Each number is 500 + 25 x the weight over its row's rms, rounded and kept within 0 to 999. Layers, rows and columns count from 0. Numbers have three digits each. The size before them is the row's rms in percent of the matrix's.

# layer 8 MLP up, 1536x384, rms 0.202, rows 1418-1472, columns 256-383
094:463516497499475508496545534463519519495484530488540471510461532508461500495480430450530468499525501532473501504531490514507488449494480504495512518508490535512541513481511440516488489536461527500476546458509484491499484525513516446491461535518521490502558493516479514472510471458532443514485522490515493505488490462530509488471508552513504532456504492462481550471508551480537476475500
103:557482472513534506471503483544505494535473508516473517475504521546519488444452483460478533490495498469488527451500457512531553497497527493509488532465492507462522510477493507516556485511545468467513493528497479503512473454501513455478510545463499470477507516497459484486516536502530452524505473485464492501484491473546496494495521532533514552469489503502484475509509537458501461474524
113:487540492546492515468519542520471482458466514477471527483475471449490503524463503474528443492506492512467533542494510457503475467481444490528479530476501485494534493506469481502460502502523469492506551484511517469497539481522514448508484551507490548511559474503525460518509497487502467453511486474534501468513575484509478504463533498495523437516485494518449539473495499492533480526514
104:487545545532492508507514517519478482453467478520571518512517503498485491461491511543484476521490481536504497492498505491511496473514502427556472516499515454492486471547467480489483485505515499478527469463526500472513511539513498510495512527538478513503569487490445482487455488500532534473506484516519496500511520518504490552504535508462451513504479479497487520523513453529507532506522
092:497484454509477554507511490473505517470479482492505483466516503525481542518517478508517503502497486475527557467484509460494500515519497507503497481513529492507511482478523493539508487499536503505480551460453521505506528513486460477521549551463500541472510503535484477475521489521524510458458529494518500485511508522493458524454480496475481525533488530491511506503490537509503504516503
108:492506506498515502496485527482461504510523515494516468527501517522494477501478493497494532482477529490504492543515515491462513529531504459528513484510475517507483445508512538536501482479503533480541499533518478492522480485457494454507493521467524535491492504519505550459525496478499502515492513476516459461514497485536486450532522493460513504520546492514491466529518490494503500471489
108:518493493488524496451547522505455497500494500549522479484480534512482501470478517491536504480454508453511499535550503476533479477465489549570496512522541529474490519528517500456515489506473517519541488512512538487481494508467516463510525511504505463438505497508507534512528501492482478489490569516508533532464480508484445511505479472492448544482487517539536469492529493488488477514486
103:536518521525487514514536481479488476495502473503497484502539530512490473525504445495473536512514498481479494491484505504511492478502529474470514495484492518499496513481503479467506528495457484528475478527515496551505480525468512512528527484524549562483515524498460512484474541489491503466509511479475510518498475563485485508465530497497476481488440518494496447514520504522542474475492
105:508482504509497535504513512488543504516513512506573515515471466487514531525495503504510525480506500538530526567456481468511481539497466498465466499534488502480536472529524524538533529535522515482474538503486455476523487481481493461480458486501523470490490484515524459508522458485452460506511512485509492514509448503504511503496466494455516454520500515484511503477490487502497503506480
108:522467515535479460496478503492519501409496505489506486541486498535537488529493454521539479502535525515505478468539510480520507439489502454481544499521441483504500499512495500484522538546499473493500537511474500500499580533494495478484479470527479506513510512495502478498479484495529484497509477496517498493510517536483466501521488510482475510488473535584475499479472502494500521446529
101:455479448479482479466495549503540492509543512470531480454521467543503460491534509484528513511517494503481526502503479532527496507492548540490482546466519498528521520473498534481539490481530527497503529504516554491496513477523481541532555484492459525516489540480501508506524471533506496472508465464498499486451507490503466533475458541534471513424495510520534460515487493531506561510486
095:508457486536468549485514486477496480526487503463511518487525538504526460491467483461493521480523513451525528483502512507470488557481496541493521538487593499488469457544465479490514508528523506506508453528499461496478462515514483465494550517489540511501494515500455554490510538480519465472506487492527537537528483473509546494502488529480470476475547531479501484493484464561486493465456
109:573528507538525508529504553437472485433464513497489503509509525515513487491492527508487488528552553465465472494502472495477491550527530524534534442494510567500497545526519536511494519519452505508489499478509498470494492510531453469517480511522482484506514498479445508476510501498506478487521512486511514486522505461482490494462536516506496511498514497495494485514468450455524521522513
098:504520506481474513531506504527497510482495504521530537481535441518492510525521543503520509544511500561513491481482560495518493558516504496512482494501558516488509527487505515538496539493476447492532510556502465515496505496505498518517510487474538489487538484552495434509487446464486524521476492478482502554492449480507456552470475468474496513480534512498504504494500492494471479537498
101:510493510481494514499554509488505483490514498448506540436451486536480533524515504486501489474510485514518454513487492521434461490493501522491529458495511539506478510438490506493497518523551538528463536490517488507527532507530522463492478494507510517516515518434470478506538503533557519506471504490502519544530493481487501489477465488472481453492469532508492477468539494514493507520504
099:534464528494505522459459504503526515503480504537489498515518524535517477510514474502505540478524499479535459494479490469483494469499481517540455479490486485501490463505481499498507504484464542495497501478510490459476488499517498537499492488535515513446481495512485490486452507527519521476485502495490500478484538494499499500486482494489464497488474482520527531475495492508518476514468
102:538475544486504508471530505518510470498493466509532499502521489509507464527477486492480536468499450453510514482527555487493496477532525510556478528527502483503506537465502524451456507467483526486487502491484477521503487502519536454518473530456516506512511480488454447473452517527473505525505501486477507482474501493512471493453545486485488521491439524512523528521516466499468512509476
113:508534520518451488532518524499532496507504457505507501533495482507500509506435519536455529518498505495515488522520468449532498548527462506493501482502498534510493539523496499494485527469479538513534502542495498472498517483502531513549507555446463486459500530475496497436485503480484514538543485507475524528505509487491449494511496503491526506484459468498485480483523495546519520478522
099:504514476446478526498496522493514506513499507502509467512511528444465472520496477440536530460488474518460491507512475506526485498469491502506490535502512511515473500465507501506513555493523503544488505480457482514551463483505490491539464519473477546506509505508438477471489464497536492493510519467508506500487520494525478541472514529478519499516524485489511472505507539497539502469477
111:499477522480482522537505527456512494490524460479507513515490467526510491491519485525544524501498468528467449514485488533518500461519557501529498521515566509467511471506503515488513469486476534461515456478519499518537491524537497533548524457496474498478546483481509476511491451478490473472477484507517515489508470493485467545490502527475501508491513494505483495525487495544531503435490
104:526490477480509483469541517494488533524453470477519485510498502501480524462474478497520545497472534473521504490475492557479480538519502514490436509472507486473474488463518537492525497452511498508515513537529489537500531519513558465457469511457532525452515582494512496513449537481510516464502499506517513502472468522456526548511519544486522497540517495497448519492493514501474499517572
102:509496494511501519538502528504492490516472521507507514504465512483526494481467505489479510484516428501512485517507487501511503488485486462516465478479455486529488530519570515503461478500471519489550554545465497481499490482520494464484522508514539520508477503491493458523538525523470497515527527515479503498516511475456501528478467508474501499500497506476534545539451497514516488512512
108:545510484512524508476472508499447468472442476508502480467488528484505511491478484457456465527489462487484513474498556488454498503513489502552496479505482530486500495498528494498479511490531488500536477522483513527516463508499488491538481520478508490463470507555469488451524509537506548525498508502507489532538528499488481468496506515569478494510504508478468551485510490507479514472475
110:534518492527512512492482499500527524557463504456566481474551514519536493474460483531466505509525486497489479518469505484485455489460466490487459511491482476472438459501481496486470544484473527475500504524493471512480465538479485541511509586522497503454523507459446498513530517500495473488465523499534528488508533498488483505540526526502490479510497507514497462489518514501511555487506
106:526547450512493539502503490488506509481527462467477486483478439484512496479500496506464509468525542525533505480452476462464526502508498512505476503485505529481543499523473517488461490484513505466522492500474520509490480530509512521468563483500563513508516533472486529522505531506465520485501510508499527464493457511486463529483481494503516493499477512517459496510487505499437494474511
103:532471509515510529496470465502547522537510483483484502512531525523493481512524486469477506484494526514475521520472482510449508529518536492468497485484483519561507484501508478474502492469509472481464487512485511486512523506531474485510523523491494490494463483512483440499506520471470468493493538462469499524471504505490513475470511477496487482534513537505483529498512492502501452562531
108:507507527532537462444470525489539502511503510486501493526519493509482460508479509488510503451527499462515466516505494504516493496470511496514478497519482469514551466473478479469508463476503497469477514532527506536522563480514530485515553490529504490495505489515513462476473485519484464476532526483485507521464496476501514499492501513516505535499483479547517543493493502484543515509530
101:521485512494515463481493486477480515499489475491502478477489501527549514488531504500479498498464459505510498521488499469496503545491525492501480492510522453486505533448526559509528512490517501511531485509581493533530507473549500469446485469529497506492503543528559522472468549544540487505467511503534515507482483542499529547457467502548508531460512463511502502464487476512488462513511
103:506493467519506474496496460475491504506483508536498485446531482518495461465508504456526483498479515505479446522477500528518469499477485486472488480509450467527532501557497496476477450460498500492511484530521501523519508489446507473499474499513475512533548500519499468526511503486508472463501495527559450554499486538530525547458535508526469480533535482451527478469539518479472475464517
103:505501513540486503562491526443541484482489487521475514460484496485515522527520495519469515485472518469518492530486520498527543538489492477488495484496492498513471502527556488462505473491512489523526510505510476443489535483507530525494499506535476533498521448499535482474509514525482470502530508519481460478529537468486481575490461478432477496507498535501452535469492486476485532492532
103:514477439557487523513511560523527494483473471515469544503494477475471512496489494499505506542526454470529468510509482509536499522518475494549462519551542504547484444527515477453486555492527473512446488502533462498508465500461450455487528497490497509502548499495493525544536494487494490486474518511440532498478456472474457478519520542535500520538499451480520497490492537505531470517461
099:488512485470497489495490470505493486511516466506496525500499486502470499549537470486503534498481493522521503490490486509484509471449497510501475529468471518533537456517531452503503516545532481509480460515529488486511503476482523502531479469492496496509508502464522536527482471486461463489494538475513536448461505472489506503477544507501556533479496496508530519522484477530492484457485
097:500492481518492551516583484425467539441486511487478451500489472503504546486502515513518551509487526526514525508436495526482490509524552509462473460485520552553491509514560509524471500463489482558550470522500494491494498494464477513494473471480497513496512468478516491486533522495543489507509506546491492541509483552507517454487494502518469474497468472486492472507530509543507503517511
094:492496506482490493492513447501490517486548526500494505465529482448488499552504514487467486525521469468515525539509520499560476497515485504527498492482506522526499544499496500491496530454499492475484498527513507471484521498495522489509464506514482519479486537497508521491536489539542475515542487528524500481448496473485470519501494478511510541509438467536479453496526499502532513521495
105:482498500515535476497504467480506527499495509473489466500516480525508497507499515529504514439508534520490535533472490524517503505496486529481486473527458550438511534510498527460494505455471511460542496487473503519483469475474504491505514518481482470488489485456488498522509509508516499511509588499500506509500516482494504507486475507513458550530510491525523441517494483477491476489502
106:538506483503523502541489460535506497499507507512483512497478495520493443442490500472521510505479497521496464521488539523522518449519493526502485525439446510495484516530530492487536471492523506498497513510508532529508477471490470488497477512489481487515510477517495535549511481518490503448480513482478462506463518556459465480518541500517487478481464490519493493490546489540543513513507
101:494525512526514531510483506488482466508470485451498489510504485521528537477508482490531503469519497512497460499508483516479529509505494481515534484517497497516480504504483552486483504497500487533511478490522485520492533479475566504502519547520501508488513536493477499561480484503501488507480419516521519539504515502548474476487512501485472512485508487483524485490510560548487435454515
107:512495481558482519538513498550487480473482494489500447544531540526471501526473466451479516484479533501486505469516520464506473510487531516514498484514515482478509519514522481542469510539516519533525466499466495478545442552510502509473492488496495535478492557526520524471531532522460539490487542490466486497512503472482474480516477495535510513514458516505461489501493544484518437456488
103:499438505491481497502477536507491500493547536463467496502519470498488436421499458464476512481490513524508471504530521504465529445519467479520523490507502500509484494534433468463492476552494494452467525497513559493524484460559491503501518514466535520485491521525507507527511516447482511511491484495511547481491505472521513508548491492454487511475474491439521470502477517503489444561481
102:489528490462462512517512481473487485493453456510480482503554503491503542473442529469503538497474481508515516458511479471493490475473441504515490512487496486483500559534493513527510500534523490462460501499485482480485507513485540495502508529488490538484494523441475492502460500471529485496541501508519502493510486490542518478455469502473518505510510483479463549482496561525521485490509
098:534501516513525490535521497493539527572496548474484435540548479556509460460477451472499494505528469559488462500483484519465449495495511492508527489474470485540519457466496478492525516475513475462482474499477507500514488534478479506531483498518537476473486519476528470518507540468485558541512510479479506477488476486508500476490489508547517547510515463492463462501537474519477522515521
086:479488536449520460515490499482531536535535489514494556506492485533511542530528461513499474440491459464502498470489525493511479506523494485484556511522513510527524463526493508530534503503465511490537524467524504558459533539458539499527488494535511481500504457484518487507487539548517499507492512498514510468496494529510512507498479466504481504511530496486472515534496489495493512527478
108:528498504471496518499491497455480481499493504501476490444510485536494446447477503523554525488481498446476475511518500491502495465492483498506535492539482494496455451483468537530479472498497460500492514485474477536509494550507505505490501535525550536462521541495480497514490479472524484498512496473435442487468491520495523468470461501528500471480504503534512480488483558442505508504493
093:495506445485497492475511504498490520556513511521490549481463505514512503481486512504471464485499506487534564480486530478475497534474515505492541498480495532471516541478496508489505467471496540507472453495503511478495494509521459495524494544520463540460497566507546498488523494542496463483498513469498460465485494501504533457535457516531507530443509517493499486454494485533525513509522
087:484525505460477494495491495507497495505507523474459485533495489532478488544497469443492510462513480485472466481537510479502473471499488512505493462494531550504509479493444551506522515473533521478472495457504462504497515505512437435513515521484505491541489466479485495535482491491476478499547513498433522516519498547521460499493510472497550515519478472481448505519485522525482489494476
110:534553523513463540515539490514530511476493483492475508510530493487503495483538460487495462517523515519533495477492473521496529482486468500485545483527467491477489502523481494446502506491479500496524517506471480504497455478550533475509488465457475495505480527529485461474481490491509548446495468522497511537556489467508487466541478488529466543507504464514523507544499520492505528535471
110:484505525539518455462502503441477500485457510486486512479511475536495490473490508474486514492517479448474489535512473484501498463545503459508503508498489518497506516543531529510478467536526519496483468487484514512504519526539549445479490501492482510479538523484470474470507527504513506499519519551506530494509512499500505513432485489478479512502488494503528476507482499519485490472521
099:509489516498460507467480522517519491471480489549510489497490497500519526451518505500507512489502527519537519447474505464500462487463558512547457504503488474452472524482529507449512507490487534509516446486471507496539511506451484549510496498510500500508517513509477488492507482499517497468487507495515501507500466488508484512495491503535494475456466537500540527478509523485508519534500
103:516468508505482521494503536484479514556509471465532495503486540528463532502507506462531474542473499470500487516522484490485519509503509459470525485495552467508513499474503478521548532439477461478522521477496491557470516495543503482505452456500471522482526490439516458454493501485542499477515502479573515513500492505481526517508495471508490467526489465509501467495519463486505495518471
082:496556452502488474504502528490478478499483470521518497514499469493487499504470521534521484552482507540421545491544478486491502535538499457535488504505531455468439496487456540521506501493484446541511516539501432557530482508539472493553499496482558488515518465485511464510477523524483516522497476498494521484452479519492510540462485537509499520529496493511517498473484436508480505495474
114:529509491493516495515488480481484492488544487520505441483511471493492488472491492485521506487543495516479521520501519526502504512504513515496511522499509491543528475524506497502479497558535478517501496480530499505497531485430466513501510518496460498484500542452511506519491486511509496492505469478540507522494520502549497523516474478488503491524481462461501501550527491529491536489482
097:495510500513555495487470433498524504482497549476479485535479517456457530547472528529502491546519471505499533527486450495528507521485489503497539503504500518507433499531477475456505527500536535519487443466465503516465510514448493470503492502485500532459526517515502483473483478536484493491519452471521519505540500503536489521490514498522482466475562470476520475497523466480534489527476
090:513521515480500499485531498502486483530472488507516494521540504494507504503549470489523516544506495525483477522503537520521512476460525518476470506486536475481496457470469518501488525546531471507519518512531454464527512480502491464491477523511506479531512481486478485487555505489506497540460541518548479523461503529488505518502515483558513486457520495523521486513528460547498458499455
096:495545492500519466495493489497495474535522513539509496491526472524511506481470493468511446489446463511498501483530536462470506525475522474486495516504565525520523479493500497478468521463515528429492505510508513534489475523473512510495549476513502478512506478509502528520474472523512514525503494495465466490442492476490514490505550487526533472449472504506501504519503507507503481500503
098:512559513532515506521512465466516493471511497513519458490551479467478484450510492456465486529566479501483466525502525475498472472463546485508514508543527522537535475481497497541494523470459528500500528489486561510523518496525513484512492487462471491515515496495521448450513539511513518462526491488500490497520513482538494506559450513493506504479487531494479483537459515468515499477490
# layer 8 MLP down (transposed), 1536x384, rms 0.206, rows 1418-1471, columns 256-383
091:478504498516459507451513501463487486503510504457522531536495515500508466486501490468531508507493500479528541507453469465513508505491504455504513489471521540531490503462550499536507537489532501492549482453420504519494534544491438491546506505506510485527498519507526505499528502497501469502505513550498441473543484491523486520514452474487481474470512502526519550524471482509534476503506
106:462520492529527491479490522504499518521487455463500488485516479536534511529498475470516508514487543511478513499505502497464480491463479478456516455510516511475493567536513500496523483497485501531502535480523516516492540503530514485460537483502548491507456494523532515484531522493520505481487473498521555470490502526484512506539446509475502512488520460490536526544507493493473502438563
096:467532483485500517530496528499501468485499481478489483509498512494518483514536516512507530529486484466471476534537505456522524488527470486527528493507471507477506496465514489492476541505467533510501451486518514516513467446504507514512488478546464483510514466489516473561508497527506465509495494487521525525488472504479514529503538491472517532445497466450518469511454508504509493457516
116:488509481517473528505528493533522471492505499486503490520497494502504511533503469504457543480490501509472511494489527497492491514543515466494539498441536536511508523480498494417484486507512489489550481474524452557560489495512479537461487519521457472509497473462528557498507465517485501468510493500473470475501506511492523499442527546508522478495512515493492440476514488520527490483502
088:527489498466479513468483533501467500515455486477549489525457495460504492494528501507501541516493479521576530488461477526489494447445501543483504544501436503490503492527514490473496492467488535498536517542512472500516472487496516500454481510492490508491525524537513519525498513507471491537520532510502510507525555502503489458534510476507498470472515512476515496526515472479522533520531
107:550520493494504538475453524520488499435484487451532469508492542496552501477475479479507506497532494535466472497530530484471532529462452510546502465520499502474507447510471497496505452465454484511489526519517500492493460487533459472494501467490482525542469485486515522526497500530487501503494466496515451485531477556483501482490465494565484544430534534538495511497504491483465473497488
106:498531505564523475519505505525520499479530518532496500487506468470523471466493525511475535504490498534509554552496497508503519541442563482493477484539486487509550471496494528498491517465506521511509512465497500462516535471484509478449498488475512489501483528505478504455506452513499498487493485463504472509513499538516479512524502523472531528533486481492518495497485507518502490517469
107:497494508470531482508462503482462532443547509467528468443478457538497522500510501537532522527486515553465531490478461499469504496508497549504493490536471544520514478476480521532519479541520492502514466519467523553499502479507522516481481488473495474462487534506463495508481502490503498481525506526484566512490498501541472528512470494490459506494486475496528488514479484507519508522538
115:501548502527528517499496496530478498477522480510453491510513528530481494437513484493500505531481436501521539463465466510491490558495471531494501510533465462455482536534547502497484510521511493524478480496553477496496467513530535507479503495503498491548514552499500560461447539484522552498506508504493514519486511502535536524506517523524509481490509510473455500507487520488462485520506
109:468494474500504480510506555475485523527495516505493539513491465489474472485493525511474495495533507508484523478489520509477527480509475456472485517509453431529473511520556479464508506533530471497531531494492521485508501500532498502474545502517489540515523509561552531501481488566497518524534489501542487514492514545528464478496509492469503508499462518506503513550508514498497523477520
097:517504516517496504496543502514482484468493562527477511455475478522481550443527533447511521462551492482513544507511477549508524482491452499485492469496488520503507473495533477528514500517500493510471521464479483499481496505492512495494533452480473500537528528507509507471535480503449498492512478500498535511500492482519465522524485500520475469489463507502504459501502512489534538532501
092:491513466515526481474551523501470451477507494492515461446507540492465495517493483504513544504507468528511513506490498522472557479488526491526516512523498460487532506503500519465506500496497511552466496498543587454460496479466520527493539495497492479447521580478486481526501456446496501526474499513481492420528508490450460499503500502493502507525476521472498480478537525516493493497478
110:505488451445491486496543515512451541442496501496543479488501454527511534465509513501504516461462501487503465513542496469473496504519453507520473525471511522528482488493491497469513475506556505493504509532528484492535493524542536464512461455485514498504480486506506524468495493523496531505506531510491474468483482500484524482515477522510518485466459522491478516478497495551504491471515
106:477463490521472455526500495504482487492531526483534549518516500456454513524535513541496474506514522511523495524470520540515485472484504521517510532475493512502528540501478457463478498522534495486489501476529497510453511478492499496512494526483496478475513510554494499446458495527472531527485573501493474552495455491496476524496508511494489532545503507552514491521481460476505522504494
102:493506516470479509565506501485494478512488538515511475549536514509456457500494475503507507492466507529518508472514495462487526483414530497488523480483483452500469507480495488494458456513485496550488472526524455524535514506493529476519517493492546484524542492523520517498470491517533531496477480510484475513561470515481463522484505508490504549522516509507513472480492518494508510495486
108:476473506524495528513478479474523489471465482472522465495489505507498488551537497482490474452513516471505491474536477510475500486531424507482519508504451546497483469495445456538480504515504531486459513503495524510490502478492461492486503498505502530497518477469504517524502511540550464530511493478504491465528493522471470471450479459496521510478489515567473490498501501484495520508456
107:456498492508482519509484475517462521475497515537504469534491502509488479484473489531521487471490468479510484483532466509483513541513478488501491512479491505511485492486511513534510503508527534475498495486485544468507499511507515533532466459512474505495515489515494488542550480494534460502532463487473548533496493509524532509511570506531516523522488462515478501459498534484510498503485
128:511476485480492502511475519473487515495496488553465490502498511440516491514455479503494532520519472548490489478456495514475492493513522537502455436520535477456499517507437492479471488497492491502491490510508508494509514522496466510505540552513510457493453462515467490480479519451483527548534541521488528499499551480505474508513473470474502498473471522542482494517553455520484501526520
096:486509500529483477501489511539475514505509483498512475477500484536486533504494469548545491552526504506491502521494501482521506503497515525525511508496485494488509502529459511503491540514486475500470510553536476533533484505522487503508523453512503470491494478492499464504440515501457526482509476472491486495515490532487475517518486490535484557508517546526497513481490491487518505472491
107:505516493497506488505511482503512506444495555511480496486492459497463479494460494509477462514558522496524545521536526531498539483563490486470565501500450498455516479495472493488508505482525469484446552487499504512495482503484485541523489498494511534475489520487534505521507522522527517524499487499478481526481485486490483486516482477495490516503476506489487509446491516484498505539552
100:476494489456519509519485471488561519517478474498536514484519513529505504435492492495469516501460507476502507489481509500487480519524567519486467489501492496530456535492555493540475482534533484504508486463475503499524449488518522538487524480525492494519515483475515494535516459494500471506506530500486519539499501517571512504529504503480501494509465495501513495486513498509491534486540
098:502476486511451504511542511532507455480505521500513558482475512489491465486505489497511499465502509486511500518482492524495471481475478496504431541508516478525538512481513498451522491562507507505524478505514507504504537506526497499518528577467505454480509493528515501508530474459488469477519508493507500494472494490497443511508505442507545509490459483517487460505556524515539544532513
113:514514504505475499492511513506489454481497503484500538504473468516487501485517525497516508501504502538511542499513507454461516513513474506505513500460506485516527518495483496482498519498486474539545528440477500508505433503500501514537533510510464510530475492531526514492512492484474490500489555503494507494485529494496472558504461485510486495505474521497496508469547449492552505548535
115:491541494495498510550514517502461481549478494489506504490486505481475532493509529503475492477504493505504509495499543465454529510484502516525476525497474534466506489490428475491522488453495541499478548491486480531497487500538490478502497519511512503474542512527489499491532520541507501506514493508518515478510488514498468513479519512548526516525544482456565480453495508479493516494491
102:511493419520531500479529496526486484519443500492495494498502462533490514488509495492486491498525486521476501542494498506539546518507504511511489531522459486488472481530485495456469477453531487516510456489557515486515471509540499528491499520519465507499490466510518501493481518539455536495503502491466482533526451501454511487543501544509487464500504518509521499461526474446453465504497
102:497477510501447448507526547498496545480521502500526518534471448487555526510509437527546506508488498466472509493473481503485522508539480533483476537470502469495504499456485469454469517458495487535493465483504530495464478458504504522517526497515478497542470492490484485477492512484503513520525477492515454484449515482501527484512534516519533519465533497517484514509503513516515466496492
119:495534545504517508539450522491501489541483501493515540505540486428451495488451506517525500465479466482517453468435512514499465473468501514513474499488485471489526498520487508509472515519447486498482506481544477510546519501477473474553513538499496540522472443471527476465495504484474553508492523518525472531532502532504487510462493503487485469473485540507528542510500520489448457501505
098:486525506520520502519503476484494481510505462465475505533513520470532421486516535455472493564518479493515506541449506494533441534513479494507511479515535482507489478494533525505472512492473499523527508482485523481519512513519541475516524443480499521467476486477504448528492485495503516524498469475477451538507498479578494499455465495502459472522493500557531550517550526527478502472484
107:480516492449510500481509514543517477538452492473497498470497437524486442479502523447450482493506517508499507533522509560523494528455509497495505542488506486482511472514514494527478523524487514494536508505461485489500447470541492493436540447522462504495460519457543498525491505482513524475489488465451525491505522560498502493481528457483465526517531492472488535533505532509463474478485
105:483552552536480500539513485480460466465489524479515503527513504515496477501478474524527451535496482493476492478511525543454477530490493497460500499477519523483497473482514458475484484514449534524473532493499492475502516505542499448471483486484514511532475473478468505520478544442499504522473437505485467508488484495477517489490518476460500527477482498499505496480498540492505479510496
093:422508485479463494483511479470509490492515520524562508495451512483505504528475531495464514505506487485475541493494489479534498484482499485501523483464480492516490548508493478528497459506450536501477488484517496513518510531526513501528482528487481483519497547509496484530492509487481480484503500529511491505563525516513518459507510492505547528509522530481481475550516469548510483523530
104:481526500512475463478498495528471495459499498498547498476516470481496465516494539518456536496462504470475520504470496497478476471525544471477495472529533501513474485466538510501495523513475542448520503490483486511468516469501515483492481528573543502509521506476482482486496487514464533485504503508487506507485506518501505530459465529512489506553481526484515512499528478478537486486477
099:499511568528486508495491504527497479520491569531471533476483459526523497499487517511488487521508481455508484491468510507507487491503477485485498485534467500509520530495458533526461523495490556474477514452501519485538505496477519496484482494492472486477493498472506496483529485456515535475537487455554517490463509510485485513490533525463512522420566500506499517513510480457487551528491
089:512527483516498513505522527515465502492490503509509508521507478540478501508511457521488522487493515508439476536552520501478502485526563466538528554532479451487463505507516467512478500520491518515507463505510516507444491455522504491491505510518568464489453475483513508502489494485475488487484515441456503500528493506518538495525476512483463501494525484496484499529440459481486501482468
103:494512505482434515489529472495490500458485517495498488501487515562473503505495483537467504485495485465497521491536510491494516511519520553535527503512469493501486521488466546520506501463499473541491463536518468475522496537521484453506525546533463467464522531521477508510510550545513512519525512465516489495473533468496489488510536492516521501454463523481513484506517524438479480516482
098:464497508483512528432505455488520500481469488521482490485442509482479493539512485508537512482483509452494539493566508497473482502482495511493500473529536545472526455506478512522487501468498547476509462471444491488502509524512489503516510481486491488493522542503520514526479512475494481493461479525524510500530476459527487492448484458492496523546492503510528478512495520486511524505467
108:515528528542497493514484540521525505513550528511504491485509521477552488538521481485523472519482498539471508502483450481457475474533440531536472448483529487501505517540502482524518550539471496512525525508536529556475505515502481481487520483487522489481480506469475469530470466492538487511505513517505510526511518499458481515515520530560505497517482486467464492499537529515509480480526
102:505532485477483518469494515520472509551500510495473519466504472493537504506519486498463468473489464488531481497523464507504453461496504489512487507473473514499494592497507451536493504493529490486528472482524500498474529513560506514486484520511554477542496498512485483519478479510516484507497524507501466465510489520513521517491514518530532496524548540486514472508464565459479479550487
106:499479503524558502473469505492526468503534478467506481471490540481467505527531538488548514506463464474499497502550532555454480505521510474518464475454514499478477479503459499523566497520449442526505471465537529500505488523524511558480505490501502486514500470470523483487469486503483531510491527507506425450501474512494490483515462487484497486525494530545513513489494491502518531498502
100:524501492480504496519492482512552503530532536465497475451491529512460536495536455451493478466520460504554485490484512507504494475550464491498508501487522495502475442555514528516482509504498504488527479441528510459524531503503505556504507489473522540473547507504534507464510495498498463482457485524499490491501522467497531506498517463515483487466515478486486481471522507498505510488446
090:479506534510486548522478470455487498504472479504487486484487481458456473511520483539490483541509456478531471564503499480521482491496527477538472502490506470489512504487459496493500493504528468481493539482487510485475487490534493515490466489503521525465521453519492483486467501458514483523517517520538492553500487518519464494596506492501483531501510499513512504526457492456504531480490
087:481484511548496518491470495522503502459463486533481511486479538528524479493527512458508507481544568506515523477508482510473504510514477526492494481557509479500471504450472549543480527491485505513550493493422472474515539502513481521499500507508453520452497523516494515518502506507533469525531516462491488515495527564554500472529509510486551493503493511509518478535518505508536493482522
085:491537525488544488483477456489478454474539469481527540507485496544496496472503523491494544503425508520483476537449485496500481497525488503500516443469550498491544515492505464471482484491461501469533501475535520489512527502463461516485503493494509518529498455497506486510508557524520524459508472559549522447508516483499486504512508489499511491491505535510513472474531507521524510463490
095:545509481502501480482472536553502513492510485476503484515515477501450535474470506482493515509533519447511462506493506518465520494523495475472482514498452494467511509451543467486485521473475476524504499546520546480525484486500507502477487511528475483512503478524517532526460536475532540438524475503525514471468504527477498514516495471522524454478555503558497530502461555471486491498499
085:507484492534523504529466518490474515499534471472494498500511486508515486491506486518491469530511500535506512483496501472539489540516547483504507495551520487497482523498464497487540498491457460535488512473484516540543536488533492537498486520498508466460486510501456524484517502520487522495497547547530450486481553505551527521524507483455498488492529526509517485522498501495516553497494
127:490482481503530498464514506476509526536526520497470531489559526514523461496486526507508509485498522522523503476506549498547517490489563534489475551470528506504482517532523494452533493509538469494493523520492525511488486506472484499532497519487489467530489486471474504498500484494507515522514457499457474479515542518505473535512517507511535477489473529495538479531544508552494557505496
125:486522508499503526545474517496500463513508494476489494523513477496520516511504543496515514516484489527457477540508514474481456465519492477488466473465502483543535494494498519505504475499524498488536509431499459557510523488508475501480473542550547488493510519488492461525510527468476471489504486543501575518467466553494509518483479508496489472472555501503477468544492509507491499504492
105:487500476511502514495487507479462468508531552533534500483498505533462454484515524473526475485475513466532501511519485536523512510540550509474490491523477523470499515496528519512500475493480480450472526492495431560536464534545513482524448497487470514542487541479513482484478493512469513478481435509488525493469513539547491507476515489508504493503506495512502512548515497523500503485513
101:517518538487468444475524518479474505525530526539508517498499491442471448540491504548529488465514531545504500527491512448512495464505515459467477536515447477469542473468521498514456518469497516492503489508465465500490502519476538564502506512487488480463449479509548537526478468522468490549477506496488479529487455519508466453525469508464489494531498520495521490494543513490519483482481
075:506443527489533507459493486529475490504498521459504526519500507485468518534529506433519498476467501494548484509479475498516531483435509523483476510462472535505549522499535496481455489485493520476511511497466529476465473481456467494448504486505444491485474535540533502492540529527497473531481476538489492531515559473537505484491467482525520479467482487509506484544504524534504527477513
119:527491527535531478518483462553504517501488504486465522497498528528490491470520470494530519472492491487532499520446490476489522534541506498505496502523513524519499472515494531489522489524525472505534486504529488546508502477471465501536509492543533511469486505579472504520489508484489508485521473495459500526481461516487479479510511502513495540456508451492491501505527542487489483512535
092:467457455490499478492496503487490530442519481522487468537488527470471517488500454500538485499482474558491517507479483461494530456444569473492488509498465476478550542512420504493517513537481471524516513529486498482490518489548504477533497486512508500517524446514498537496445516483489547477513493517482501498467513527473529475482433502517514499527497551469525467497510462493494506501478
084:492469482457511534513490470515476456519489524532513556517490535530478477464481503464556518518475487508517489475486516492528456492492498540456466492496528475500537486503495483493511527482464461474522491552427522473522565500504472501541499468490503515490485463518523475477516500484519515526528469520484478489481546479467510464491464514496504477537461528524521465475468458500476511481492
090:486509497494494499472476498466498560507478528524483514498517481473468484482524470483488492523511476450479562448482500526488464498531514501485497478504462515483496482524484492529470418526480483506434493517482451514543450477536486541513463523474491508502535530481545474502507497486481513531492514469527427466518522515482504531500527497519482515511555519506510519494516529461558489525513